Each number is 500 + 50 x the weight over its row's rms, rounded and kept within 0 to 999. Layers, rows and columns count from 0. Numbers have three digits each. The size before them is the row's rms in percent of the matrix's.

# gate: layer 10 MLP gate, 704x256, rms 0.159, rows 368-434, columns 0-63
# up: layer 10 MLP up, 704x256, rms 0.168, rows 368-434, columns 0-63
# down: layer 10 MLP down (transposed), 704x256, rms 0.096, rows 368-433, columns 0-63
gate368 098:479462412488435548456512558525519454381527411558495448427508672525532365491416569554612431499515541538520471474542514507489480547469518446504467435499515539465526460509556543478534480499560558
up368 100:450487434497559417539506539431428534489563449391523496521580464472445477546406596529431472513440553439492420487459418512415551443475443372561434433493497428540437445501437527575484545534445442
down368 100:472531379525437546522569498520408571512465543496465521455490498469486410546473471560572536479534531505511422498450538497513448542445461455537459471426441550473490506519448549518522511451545470
gate369 105:440544511548511511522580513514459500524545455493509485402492555578459562575405445517523526450466505373467462425483525562543529527474449505545541493463462449490439522481455543439542547550461483
up369 111:434563397529572396599476478495442418513458534543514471522489533450474487467510547412534430572388525532485586584477489581500517546483531485516476442475516565456471475508508503566458429431566456
down369 108:488462541534547516415356490385528592483397499480476368592565488538456501532471561465523422516565523454510410556450497506458562578532405505482506486464533486494553409530465503544536533502532486
gate370 104:553531464506548499413484533574463551536440494554532471542499532532481539505446504492559586438493574521521427478468435452510525538426533463555431474469466503486511532490537463493494579484558467
up370 101:405575506581523534486533604484487514514525534451463546550541593517499468542490525495558522573446589511530477413488428510454407467513600516570481540469559541520513550457600498519486489476616495
down370 108:524556466472482547506476522552581498539511504564527490450478448455457424539501471505525348446444512472449396569513527438557529444492434420546499529410491608512475531483611446607501498482522531
gate371 098:509557471533514466601554485482564559487545571512472590496574499434501495505436526534527452556527499519473468553440466497467474566443455449529483488499439475428586475543516547548502448451521541
up371 100:471527511459468534634540519500503511539516514604451484529496392468567541439506553502497439503536440419541532435462497488555466534496397513496535515433524418508623503612460428491497605569464524
down371 099:519518425513515528501602527492492536545444511450498500488537369525628491544463497409501543537590488420426498522544467482564490523513410494512473512526495541491510486540494551675558442566471491
gate372 101:493497571501611506513478542481513597554454539557556508550439452551562417442521530535588525488548453451467472564564620431465570497495650448537567432518515509475519500390513505484482507493453549
up372 102:610548535482578538441542477544523512509516469524510536586507522514399481406504475539585460501487474440520474463514480530606572532454456466481581509506421479519562482538545578615515465499472510
down372 100:544518506400545439545561411493507564478574468642493507440521484501456518502488527554455530431421509387519552457513466502542485502487500528557522528551555517479502507506498513500527546439470445
gate373 103:590477481422558522534581524530514475550561522560513532534552466562389533435515560602451495446531521535549493478497516417545526574527461472462467530560434571468477427507460435507535513552434475
up373 103:450546506544541529474492551496475514500485514513491522502512464461502484416566585488520522458481468562505515469494538509477494459487498570517392511465430568561483478525444521504433433380481494
down373 100:497586534494523492505532468461486528522541514430501467414508613517549477440610476463475474405530486443500490520478459440459503494413549484446570459441461436542418596543485515531402453530475511
gate374 097:493491483549497598501429475475502552422435468546538536530443471528536395535454535420461505435527538526485499538436461496490427560407437390419437496511581457570426495436482485507521470509437481
up374 101:412498453471469591509459488448523535531470443469546465408502521471423420598583521587633443534514517494533451424584512589577451480558483447499541432544494542613494491548518503490393443495528470
down374 101:496499406569430482515452595455567547464537533444503445495482551453499443523495440436558572543399517463572573545557450551545539533540542384463415340453392468554560486466439452423470526521522498
gate375 099:433488492508467466498417471474486467562565456461558469523523534476498486466528443574520531539432520595564375547390487458534563520449518514479386551414467558503511444487550559540448550434411503
up375 097:518602552525423525465501558511503457485463515450517534485470486465480429526490508540433562541503451454482499473493494486523538502409501535558523481483630514502512549424592612473497493468450525
down375 098:503415514418436449458522508564550451467469476509533506514503434463543490501528399516554458436448495359598555545548513582455569531438551551542631638452427426395578476500509523471477504539504512
gate376 098:536502494474538538477461500402462544565464443492387500532456618504453436478559457504554528468461488507554432491539457546548453404490548467475466546494484610490489534444556496455505435482478515
up376 102:501454518543568561488494443532463421479522468467445532585537547431477553472463560460484461518491522557481516489545440453552472372502506584561381593488458491494494516538467571505540525535530556
down376 103:511538474399476517408494498398503432450502357382540475410497418551401602522473552499392558540508506589497547564524537406421472479548545488514389552510548509537554570508531457449583558467499624
gate377 100:527469450545513482484512531454447513467480493405453443504488545474471479375516490494456405386521442445540484502306532599497560547524491483553467437522442512482535475502529483544478675517482499
up377 103:580442541542536537491427432453572571557457470486540464525546513582550426497422535475460488544530404539484591445564556532606499563448533490492515559551544476435526508588517441494518424583422501
down377 103:468490564540619557482536575515546588563450518480446501488522467451612545472460498460558573512636476476513579435458425530567475556545481447465532508448443481484442428502545523514510412462523464
gate378 105:498533572408450459494521422459445533498472601517474483474485540424448504519521444462514564452579479588447554440457454557412589481507469435520566486507463559492517507484566527474558538511497508
up378 100:535568515548543499620560507468448464452550508449612466540464475464576450490514556544499450472550601552480515456543541510641507528469478555423598549447517340564516516550426418521487498486436418
down378 096:510499463566439535487525447484459478523486540385592547541648448522445603484553568529550541519429484436513542491555466410505599562478483532447571567546549482580481468531545469445542452567456557
gate379 095:484422431489453489580483515486498507480441564539516483511559487556394491512536504458583595455489593559559529508597423469492483488449513553545525535467429439546448490501469538466586537545535476
up379 100:552397519519551447536573461567501480472441516475579496559556576499492510473487557506500464514460548533545566528579550471513516569452446494398482503496469496553551586557387433429586506516545462
down379 103:485513545470580405488486585581515570500467574557509468492496441491511487589535568516462449498559596560545500489523545428571457540550529492481369388570543471455568510566527448514474494596472451
gate380 111:511475484533494585496567489465600503475554508528537542472479470548545486567522417483483498570467548509401539530461631351501510470540561532474622439573464553514585429570543445536491471501520504
up380 106:425439530461460537434526458557512542409579589467594550391484421464507518534567542524493457559479560516469468556325482469477476529457413532447474482575548532467479523551534492508533452501533504
down380 107:510417490512515537528498503555539475516516506480574509534498479569400523479509550457597401513375446506542452549529451488439449406531637555542457564500496450499543545426495482455492517374566519
gate381 096:538492366621533454568469528461473527494541539431467460448505537519516475522472511542471429575534503457462603524571579528412500492435510507517518547477506480465434482441505537523490438521393588
up381 099:491447456520476503591357574502502501521573496496460485417421532467477503457465402547502506508486498520545529560523478527488521460513509514519497609415509529557471437522526423442489520553475541
down381 101:463507469409529500542551522600453448478502405472476444522581414484446524512550490516554516497499521433525379386429468505502450462445513548485441455402540504535481518494539528540480498445539476
gate382 100:539497455464495527524449427517528535514564517512496438520497597433516500469534497459481557525528538463469440444463621454543448482464488581565464570510541506477462457501521535413496499492546446
up382 098:439428369583477567501487525481495551492511541405520525391474448556516532536612526453461488565570396549454600411482487451541439499431446565462415563465384555562516497501510541444552494366492417
down382 102:533562415518452490485410507425515512473520579492438503435483555542545534511511483499472570449517516540481510456479539439442507509448518535550401481572559528552446549523509465457621470577515469
gate383 103:552492454531458472486565486496435545455430507472498440469405524529490457474497517529576470455549494437528542552490461505515558517486500391501501552463442518459444441448454602541558520520491472
up383 102:442641492566547580567511564540456477405416491503383495493473587411479519484493511557511499487487503446394490533582538536543510536560509502454491582492437380576445488541499468521475526508476559
down383 102:460541478516439619574398509499479468517513524592482427473509465412518398552420517504556460454459596529464491527496479581462603528522542420508435470465427456555451452535532504458500527454496530
gate384 103:590473513529401545427545513447509478535487508550482561504491630499475400483451560500506485594400485533601460502512483467407494472461603499469516461453516500494464510469490479588471437458500459
up384 104:496495496431508479479568448457510419563594470522441570523521529428547410539478489336512488439502475499562529544399498558457470498484635436568520458482584484520555484488570450490480415588532464
down384 100:492479458466506434470499521461573542578540454512526455381562478454498520589511554425455471514425528463539499527540548556522485545481572502517585489513514528482521525491414504522456486420453488
gate385 101:479535512470585471499528514529463456550416437500503480480417555518467538494534454569516514579382455527456435505454556437416462542516562481571541483444480498503458405548588395481533521439477567
up385 103:464538514471428466430521445448503523583613515532486501575572459411531463646525513518559597510569530506489506520512467438543471456484535487566524535498494476443508558441526413508535542489464540
down385 102:548489562442574420603471510471523534439543531443414485474482623550463546544531573527529538525548601397551513558533467500495490438463560523576506472557498514536548571508424461406584499568392466
gate386 099:459424473612474534478504519459562497548408544489547497490492540507553541496565462519526408488526440517473515479528496483463495474494535532559493557475490474432494597541406528563528455517508497
up386 102:410506491605560553568520502578476499495458592575549470410459452456570391444513448521542467565456443444492494432548389436520455593567522492491566550493501533503467592557541525489548436492462464
down386 103:513498504563515585553423481587447460483433424585506370515491654507569419385559544412522540516555508553511546593513380517503456433473407503526528453470502474440474553470464378570546448467507409
gate387 097:435444512484514543440572461488501528457555469517412420555467529415526548535477486478512503555452533489451561529455537514489439495441398515519509467517513408527518392525444521480483545529488536
up387 096:583504505583460450493555529484437437515394566549450553486590542534568441508528468477456517563471547509569548581497533421495496497501536475485593505565429478403458477429477509416460398512526497
down387 097:577556543512461524486580507460507527442447456460457509529480469500522478429523576548463446481491502543520583556573586515529453530541460516437466441516513542471459457415525512510483587447502632
gate388 098:411484457459489400425458450523522470537478469490449504470488560548536541513532543589469447635483585496453490485571564563483448503532493537512593531419534452557514476433442565550487495421505429
up388 100:504553499420562542493501520554506442501485564482543464449535548462433479443488471416379503594479538508532532486560520451625524513445483384527500517533507551444556477581503593592467472411599565
down388 099:356526406527475614622476410454519504486534574443494556520435631484507541560518508383523526503565428476531488566524554427577504563484567536498506486488495528476477476523513447494557464489491534
gate389 101:450483520533467460424487485478429407545501562509470532514528601479461480484404488592499496566464506498461510487509514454499454495398522536485498533454574424517478476551449533465502534471484456
up389 096:532456485449527495505514511508494565468584537464522412384522499431484524532585554468558428560477490460530523447439461428538582562542587491540533425518564526487448548544502468458581439514570475
down389 099:479453531404496476561533490515524567438515572489524497538526448552572548463555506478581551506614480459492500499392429440492525435509446515494656535428493487492450534468496521537471479451461512
gate390 096:617498506477548455569529541508426561573464426496489574488540466555614505509474479539526583444435396443495448421484593482532481499480519491498548521548564449429404512448472462469570456483546621
up390 094:489448555486550543481444480450553528482485479539428458532493526451429587549527494343569552477547495496517488470483479510504568424428501504460481511501481570549494508422471435526518516580577444
down390 098:495449522481532454533548562505579573418596477509560541490465473483529484510559401419496470467590451581504562553523405488500502478466543513501473408455437442454453441507523496590550557542530495
gate391 100:453568383458501527503604518522420510533532539536544513552620544548478546444543504515442580520574558427511527430481504482457554506517502486507505514535589506497521536457536515495519557477483572
up391 103:540477610482521401511457466509445527539542508520512527507438539421485564528479542511505538420479531523551490467523519445467476572549509463510454474466592472509498571546627452485464527530617521
down391 102:573527452424489415530429563475498478448548500464451385482482420487420581522468538416444532374545523488488513451499510432456402556487445471527487497504547486415480482374495467528517496551481477
gate392 102:494489410433453517455443448578443507441503506507512546482540507539592540534563520369496407514471571506534446543532503429470502434478528532479496482462510506472492568508490521589441463473602463
up392 104:504466543522437489457566488528384524533512467497496486551540486593477533661447423379512625517454440536509494487516517481483416442528440480421541525584550475576436580549551531582523584391427511
down392 096:459541489445416509502518465458531554501542438544423500448446474500575488546502562522566546549552511499422416407496501434452456492508457495545477438539432491585513485528392492483524564500502483
gate393 099:536401561440475558565490475562493477520510484539438546512502436499498454552520503515450526485542453515482501460509465470524551503508521541526499500459518404484548460476425452461418461443478544
up393 093:571483452630447489518601547495428407582538456488532414522494534601556544495499461426481417503596521519479479393565495480495528457437563461546470482525571525492545457421427434501502542465562456
down393 095:545581415460497458535573539435413526532556516475536443530502498487497468470526503502484542436478512597428488589475554484442474509449421525450473505551482544543585492550508499439528409497496426
gate394 106:506354559395511555502589448526500485479497460503454628502468581522535559473524574423541522476491584497536558464446465557467584584591508584517460495480511531554511472480502464445400497446548387
up394 101:511496466496469511489500385574525453428360491572582446503457439524564525518566505480483516476539492515443500466466463484468455497505449534510452535497489607414433456453399467416509497590521443
down394 102:533536490484509454547513523422535499525478426532465508566410480522478514510582542504381510461485521493578522492500512485543448463567484492466510501477446555504524504522502468462616503438464491
gate395 100:583461494528558583519583546466428591614517417566520486474485505553449480582516445521438465485541493566482516475534547480497575503464450551498464549499458480539577479430445488503529436466493481
up395 099:494517531462521432560512490564399451490461586582411504515447469548516540553536440509553466446479467495509503494486421479497581559480421411515572539494466457606515526493441501500496511481491527
down395 096:587508503530535518473486524518499521526511547568463522484471508577448483455547507519478586463442509488475430481448400530449518516548554592444565530592485494475528436534467461419490473548566500
gate396 095:520525540533501454405369535437580502514461475614508520534459421474513457531519551391470495437561465460495508575562497438546477627431495412578485430473553519523537531472481501441528521406563515
up396 094:465522586453522526490539579444493571523504459509527498458432460490484546462560498482524542505492378471418484520501554519515562554515528428514464482444481591487558446469466508543363470460527524
down396 096:518483527523471526545437505450528466459381520459515536551477384535589604557509570503436508509537493612544520571604597513491542495451549453549494492557502469533548559559468593527585442454578479
gate397 101:417492539448491464622348526476466494495537510546496533495521602483499574640477520428549445505538504475523469569553569410500442464492614563482540555505460485473488487479516478496603638473456532
up397 099:498519520521516526451479529512492568396422410546510499450390682514483591507501493502477497535525570512490445473501550538485494458492517464475453545503465462488472434518539471475523569565527517
down397 099:500625491454531491556469456448506449588507554466490459522593594450492504465477439469574503469541561480604579538479456488494501419533593525422467535422450490544549507522522497440599488488426488
gate398 094:534439492460548530539433512441496507601500492569570451457444512477477418538546486616538525515484502563507539510576517457581484581470494427564503511545424512473549442539555533546463416487607536
up398 099:541483460535533430535514519508488526548485401540468458464484493466436498528419502519523529440483459507541491538432544481520500538548624509627488611496545607488485398475500570441461410574600472
down398 100:513364532471569603461574555419550525526493441509594448532457428513525593411516553548519530473494488508384476489409451519602487540509465460603479554497351575416559449518449427420508494470540458
gate399 100:503412500550535583419446407583495484438469457517480508521549514511552578467474516481554499597594486578552503505449484517620515539496547495526491513516453466503463413477524403513535566544448412
up399 103:461357520515532528477609501559560499533490477469575638572553607453515591554508450540462554490548529440415544509531435569483483437500511518476583455489469583436561528546468423406542502579474556
down399 105:587459455452460468416503516473511503488525519541457483464584573487523487547529511524465507531486417481563469459515460485465534459570516493456492511528438513425519468408576576574474458480553496
gate400 098:545403439465462502451529474519421468398514508552439533402463502481554517467476502489499520449475468404577487451532434502557484522489552471527486427521501514483523501467525491416459447503564451
up400 101:509431510542541538424503498509464461576518480416568540450531499484453450467485465423548426522502577529541495536454539417497504523514544486400524543489466568553446504469552417554485596430488531
down400 101:496474481483386489454492517383436529418410580560425485531414382602485469508467483547475578511552459484559500452516491514580471522518578563470489573389506481507451580508458507543539492478526509
gate401 102:528477445526468524413484444497448440546570443481487455517556579463563477454454461499425522534420499460551544476474439531443517492480624510533484431444496541476483474546526508535520458497463513
up401 103:514522468457543512550462456463527483452519458485538516561403505480440494477598502488477469443618448555455460536481560471513491517561416593568462490413503439512529535501535570546561384455528546
down401 102:502454529520496537393472458562537563532506472438472456513524404542499491499563491475501575506539447493569496460509533464442597457521488565526510569478486484529440455571570505469474484589553525
gate402 098:622474443576518492500467481506495518483449432500529441582474482484417578451472510461543516555571620496451504469485576409494504518455551455548525481509512473588468503541483504458502495482544527
up402 092:494536545539445552501541482495505464490521427518458568442555458434478496410602583472472488453441466512523467555549551606533444505531534476442538538486539582530571563556430490484521539595460517
down402 099:498505504505420419539479463454478519497557485441498453589414519614427531471548554407557379530495472536541555532511468426502485490573554468457602483570483495526558478453561455415440472587558552
gate403 100:481465422423419520410467549456499426454568493433568546459525573578522463539469499567526531575508437423461476483490537486407470494434441416527510473562463490507488457472475513457461483540476532
up403 097:579621524472470498460497531458551546522518589529559495445523520545535487445474522513514555467583469541616462480542518403524586487478549468412378471596482537523541493511533472467467492518485574
down403 098:563466465482532549552367549505492577598455418525559538495448592568451607399465546511548497487444448524512429511453526510509509513510535395525420469453477412509493494517506457598526572526557459
gate404 096:507542530547490378465517511464435427406486502560517545553607591562520453444463524492522537586502556491451476503536504590508577483445557506476467474508497493451457458556503500588496544497413496
up404 101:522490549594541449545496492573451550517503398572496456554540431588508525493521492530491418488497499508521577473378467421523539528505521536525537498395395493466472462514511520507489415457587474
down404 101:494539469508459523518536501575447502532523462572424531439442480459486497540419444422446478479580620458401575481503509442453490503539448533508557512512408471433532405533531489467449459497549509
gate405 102:499454525597489549529539481501446462508475574509500500485528475527606422552443460472490522536495555492561511504535589441372526513486505515535519511525412524524520553457443561459476536495456421
up405 107:472498584522556526534517484387460550570455550569457518413471455530485369561444540492415490518544499489577522497497482445371447604515543504521483522434523518409519559491494489458550414540469563
down405 108:556422537388518480512614435476409463529453530481484568454548502423515513552466407488471508475557514449499487593549455461537456525438459484550556529520433487606466554525492508556565449480481528
gate406 096:482583503400603575498461473446499488501506586607443452441444530553456449494516486530557467564457595442526481523548562498559508493483451462513539457535474512554503458468449503465509477515476539
up406 100:420438498499565495415488498552635514498495546382448512525451545485512476489517418445411484445446542373523553563514485520519539484566510483505522391493462388493524457434438442542426561535373401
down406 103:470628542465495533403557552508405414501466414482489476512551536353443582477335454485402591521506513483512450546441550538491509451525448470485433534484468389519590516495504538534497507516499475
gate407 100:532385478511449541438540489460445519464476476526566493595577485442504466540604442496596462436584562529444509388463465433573544474463454490521493412519490507423475485450512492616566503444432533
up407 100:453584480474428496591480613435455488575487412527490498519520555530468455507511528550468613500568527547521505585529574445453471413531474585540542512540464464481431524487509462538480475496582445
down407 097:477438428559515545562487542476539485512492485434539531426556547565453473524532467571602529495519573513569570476467531550495374511491483453449482482551513464479495409548614519536491495513577546
gate408 095:573417525575487569449530549547479499517546512565507515483527556536461555519464449536502552571579495504498522488430480559505516517399438466421463488547505520454384492447453457489447431546499422
up408 102:540474461596517459401513514574528502461437503555394489451552490523501573439546484460522544566567568438557486558486450511526538628505460527461462510458507525516422504627440459545452515505459520
down408 100:537509402578482370469578576561541495504498453509505485570485584464421521448555570475486528410470429530446422441498476570566583450473482516478470516549460446491512493626482505544482560542520460
gate409 101:477483547506490523568420525503481536547578516532490386525479495468605516558569567600550461528391570437478512471562541477539499481452624564589533523567411475445540461434504534421528453589602406
up409 100:498489537522442454480477487555504629470456524490577481490538556488440597512509431385493605467571521391594417575492418517431512555505464558464502495515492509482470542591488566444475466444536496
down409 097:561527580473518495565490523541468551552413561475600466560485537480464538448530512471527519449570431463447499598421531540504523526517474491474550427520444523517532482500494518458460558552489405
gate410 099:480454584513482385629619512548457557386519465569493556503496600537466500462468467549526490509563533565534545546522479479558461509489535418603501553441530517571522497448490528489539383500482525
up410 103:502502588583478500527481425570584484552433559427509489489487546454486486483441430431453501488494411484447483482474560488436491474412501416471451543540475479576538473500466458501478441475445578
down410 100:498414566512500482468566540504544453496441449471594530476460433489526535557448467528430446475584433562447464485482484540492421519545427479521480601513560446521411442583493538486523376461531543
gate411 100:376524615468540503567428506545600529470485574454518498504515534543483473633481462489489549583523483540531573518482426421481470523508602498524418426448469419501514441499495505470519517511511464
up411 098:458465540457527463476390514517505361586446545455495536513454568542526535495431490514425483529484508529376544532538497544378513533489565441510367500537454489531566388501485486449521475420503521
down411 100:464509458492622474429465502390513545495510535541459492403436559517504589488479615479575506476450485594599603477483432487476577469447540528473466456552529521498532559497483417473522479553480504
gate412 101:582535578504547451482425456393601550495505529413489598583580500494472598436499575489463520556540493600487534473497509522552541523443467503391458515532500404496560503452536528550544468556544576
up412 099:487495538488556485512501439489474421489449470437600491364560480408442500489382457488508507405553537437566464519535524494520546465463491430520511582523567474505444560540534522472477516514558484
down412 097:491498426406494434479519435492515529497489540474489459531513464445470506497496600546470500513550498453406413471525628527431470533447488520452455411437441438469537517523515526490581507471431410
gate413 101:488460449506536533545495507559464394444523601470457476523418534527464479536539466525538463510507475511572497612559531482478532473530531538433479604496560510548495500480579478457509490529506582
up413 106:497430534491471512420449473492509566430400541539457376573541570451462444488495500475382488485505494487487517556462471480529500531531494574418576582531532555466595542471458506459494500577521508
down413 100:438565487448488529503480437514603566502510484591468415472450486458507505559451446479442512427507493502470469487524524437540475526530504497521448517402514490475411520537552491535526540502539526
gate414 104:446499516560605485472509440475553519504472360523445536494516525494403487428489530446445596484425447524543419517494435518520481482518496504516524480496522511481449590490486523483487483594472485
up414 104:416500511570466471499461525439468419483499458462454495532493403517523552442490510483531466421444477470515419439484493524474511529530462390533490445516447497602552553461442539407340554505495545
down414 105:476499499536508491527461477454522496490416546690433508537446431546511549504523470475597532500429479444463568519516544575466530511610549384473462512525396490512534562535423488508504504464503595
gate415 106:636483459540537494521424450615495480516523491516537464485422486422558492447513446517493592579601520379476555565516558453431550526476558394460606525518502495503437499534504562433484498572443540
up415 099:504426501564455556456578416488485549503500537528534481532564485520547516493519484556558553460497504516560451415567414536474457505530540603523573509440490598414469478582510411483481541435481515
down415 101:496464531540494510419575574542506485532490420455481510464528524449565474498476502442493525532539548533355535507488510538539469488479554562591519480452526461477544534503431440612467499504534454
gate416 103:507433524511476522468462562536507526469376499423471515484519613507477508496428509449633593487489475508487516416566626525543526504445531433545502484459485536552489492525508537522459527502537502
up416 105:489542395575455524571482525587495536499542462516589473480570444535564635417432478563462470461548601516458556485498488521538400520527504495542534503507564484428470448421466485451504561540443505
down416 105:516558457488506525448552516426492492555499453406431487524496570521491524499442539575482439489517469534448498484537545524559528563563528531538518462472476439539571496617481616453514613399445551
gate417 096:591422598566524410464558411533407453563474452484515506480494547484577563483559471473432570471542567490517566482549547505471553601544528518489440459455456499447563401483482463518447670585509439
up417 095:479507524535511581481459421442502473556528491523492500492513491456380449507519568469529483429491502515590524588520442531544528470435476460434501398375505534530557510471443418476572369539552533
down417 095:577489591500397485440397454509544477473538540554562454527497615526440589520514503449564569507507448417548502552590509476498478535467492512467543502538500510513456505479516479419518496490496467
gate418 109:533433466540489499452403482547371500433536553494433489572471443435450526509437409565572567622475481573553400610522424516564519460573480508529535504458503513346479465525460555573544461518417445
up418 106:493487553467503523481540471500442511508489591512531522485527476532480493521442574589433479547494441516576455532545488526491489518482471603513384521500487514488501466530375515457467465533553555
down418 107:541575549508552454488498478463546474608464522468510531548552550559550533423490567479477503421479516637419411540547594509525467488521495439526426533506515422515454459464398473533531485557434484
gate419 102:450541434476471460490547435478486621488519562547439468553484435489543536559452377459563474493593545500432454467402606463550527548492605564530588445542537541514535475434484496522521525551509491
up419 103:463554507489490460471613449577547516575530493462517543507425471519497480477451485513428521512502508465482521480471535628479472558478493607465531561446566511490497522466459472485549508460576498
down419 100:557564492468396440559487434495554594591560502476550494608461460476545513533518497540462569464414523500522447581501427525554512478576497497523557571503581557509561486463550539532567505427519495
gate420 098:490477508601541525462568564469471473529567486484516456606383589462372432507503581575505622439480481510423569532465507480520535565526454426529561468504515466484532479576444482585562511509407550
up420 098:501475512417524497476399588471400495537566541438490534554518520496591426439563576474402446418540577541559450428469482416484480484497467475410611488504426492490559505471456525481501440503540461
down420 096:415550471506388544480502481506477454546535516551510503477553482577545539568530529460575467494372504427545471560516625537629551460447530531466476496468488521486487531498439572473465574465517490
gate421 101:423476472477538624382513469601530466524549531493512527538404484494472481337534473447507601507497504485574511510438528438539482454601545384589552538386479626461497436532432509466492534486404468
up421 101:476521459483457496456435504455519566482540544503515646430521496529531532531511547492509495506488428499547547566567395556457545348467504484532478414493463472501456480505459471475536462474566468
down421 101:445580574561531481485462529463508480594495515473499465499526555521539562473434452444465453517450492560459535541535390509489669477600513401511388573503496500479544518467509548535506571539440555
gate422 103:478505406576529544551589554492461549517518535483398473531475567484559607460581509539400531403514456480511517481522564429597527555587489522434440497558460504523544439487512450548584444433508536
up422 101:447505489494505428493536480505464476563447502540415434465564583482504555544535484467449413574509523502443451518506570502542415499515478514412449496430574523535571605542419575445444657605519601
down422 098:502638514568474450437492510569506551452511488481501482546575481512458501470495541544552516499522440415505547602542547579448454517490560514602466509470483452540492408471484565487546443402520501
gate423 105:628515470576521538478600476554514503534594493565476456478498578577479484534419411416497485598507489490530505427544484529433464609460479495495453595442543498482512460527472502464430468473512444
up423 101:554374596557453473524497510467489531476461502508419436328483500494485492434481455569527463524479522485468440528369543530537483565618488616514491528460515501430515471526460489414504585376539606
down423 102:556544629462362478572467450501534581478524538549473502535524442542605552576469494526470559599471592562564529502457420489495496464567501507524468495531493473501366522556476615527446508439493573
gate424 105:485485493495552493491490549556452568492487477536469464448615503479595539489442562459459533473504502549442489544498518420504504504503445569491492442470477460506562495380553435553483434477449415
up424 097:496477527467540470487452518465517545407527487352511505445447450527515411508379444527532466505467572584440505440477515482468588466514481557580491502563482458420436482464538436554448398545588517
down424 091:513342483511549503519483437500475509572542488494434451554509606521537476510501512541432484541515500545504540517511544552446489489469562440442482573428478495511532493525518447532540427520515474
gate425 106:524467480477489478608494517493469500508532550394519539470448513476507446582542503535430504516600420521505461514450463446473492539408528584457507599471494386550497608480509362486564520504513443
up425 100:455517491432500447498483596463464530532496495414518481515444540493500465516452497524483460503442519621587491409545472522411481620385512481507524524439442469458461429517526563459457543429503555
down425 102:494469497467514451461514469480449630534503452505457497475449456463443473527492500415432515629467508509502532566500399597425487477491469443425448473409597539485443558562526429588463468507508488
gate426 100:575532489495436491521568485573489454541524501559502629545552563529441560496485542458452508484372435465462439486382545454506403569540423435489598459504543483519461451521547470556381594554521514
up426 101:410433536545526465426408560522531491490454428443494477565550491581548468511468440482574518521463510410513531500487455511571616420545533552594618542502537520495494523551525465492516506517498517
down426 101:486417456455486527515606519432505545503410516605471529518515444584536485441524474501435519416493464478411468544501547496407435543547527469436518447525553625484526519513516484655477564659506441
gate427 093:415497439503573474494529513399461513486589494546468569525421446538502589447487489502542547492532515492483492452423457537506511483549650504468521553503485503535551436490468432523424518435486462
up427 093:460453515511519550511584501521439551490525545449532595431547523454539576529493446586494521502551522454637498531481410598489460407456484468481560582554508507497477602471578567401476458514461463
down427 096:460470443404576587447426479480434545436498494521495400490486412516484555452392572554484569476489445462548466462626530537502527514545522464542447564547549433469520540481477506504540559471535464
gate428 100:600500497371463508501444502547390416455577516433472540490506568493506442458508472457505586507546502491438506449458456544455512466525484470507438505453461478539491499517454501498564514445519403
up428 101:507446501555476564452461464532544464546533513472493481523580551556501454551505497482459525527411464505581540506535585524503487492561497516561452441595513542485561473581506542483479420475510536
down428 099:504452461558426578524539510510527459530470528570441499507480588447460390556462490486383574419527540466464520521507587525443490578474504465534543481447470508549537508492565412487528521542497497
gate429 099:514493500459491544454586460398569445521538467517478511447470590531479540525472508486521540497497456487456516531513496564507433458424446451558495530417475503543569535459539553427465506497479548
up429 098:450452539408532501395586569479429536498559529505512522478618439546549569431417486524508420422522491388490566438442469451460520443501468485525458512512423509593475508437463474586555471390452466
down429 097:439509488474433499478420529541578604588503566551517476443545406531566471515429484495532405469493573458537396528532550542554500454476544463481494510517536512438528515455561512570537509447521538
gate430 085:546489477452552574539554486476486498478529541515448508489500395561472489507590540573409568509579433468511586535564484464505554484384543525503493515486524526452575453489488535540511437471488445
up430 087:486481431541479498513465478487505592593464528470511424480429467546505483395492571501521537558598616506538472387488525585490474498514549603493541577401504481470463426603495466504592447462435506
down430 095:520561535486432478552512570526500520533537522547491503574478542451493515576490446448557479407505542514531483509442543510498442454471486474486516406534444463430426495516486534462499520492599440
gate431 104:426493458488492571592514545559531529555510429557540515438527583569594451514496451498372548518611448467529512579506525494512472539496472569507471542572550476527488533475546543532527475540531454
up431 106:448497405488493589510495493551515447557545540563481457524511526458432529431542456515484536540527437575483395494617457533448526426531467504484517419489541440526536437462429577621514448514622409
down431 103:492407563463620510496599503520486484493389557461425479502482510481482589512496508441539496495499523481503536460466490442430538485532498506479431514483566525474436522557441540461521543576547457
gate432 099:451398547503576528568547463551547465500438461528472453560411583522386485461457448476474436517407509537501443517559450507467488483504493485453531500550452555543463446502426507489439496587525464
up432 096:522547513507471513494419526543473495454518509567572577579512499504472494489604456488457389516530481463637503511497495461484460517548467486447589501489468495450512521485463536555506476436581549
down432 098:490479544557535507475477538466539543530438502477484467597552512463450425603579501572495440484423529477406547461409524512605536395484508507470467485483463515516583527496584568571545529446507485
gate433 101:507512501478459456494553480499454490489499475459503533503495448600450462419494476527569451449405477457481480549507484501448528620471481613480442557556439508425509457499484527537441449402549550
up433 094:519501526558501490528479520388580459490452417504523537407489482445540549503467534541437575557474439420492476481474529444341464456584505387406503498391465481495499513461612505460551460518501481
down433 097:525534487480460495615514663524478496467463509456467508532567497444510506480489565630489505517535426528530553553522465522408498389601506429580438439450442497477498469496503459493452566532480547
gate434 100:485507646465510519490447511587503469492440433559577467499541539527491495534500464564549494532481506524592510467583535448511647500396524456518510529426498477622412509491506510521443447578514510
up434 105:486464481495477493511523525498335513442494418540557476478574569554454564501500436337451557426475538554538472505528559427430370483508534505510516430389399482484489493515435488606491516576447503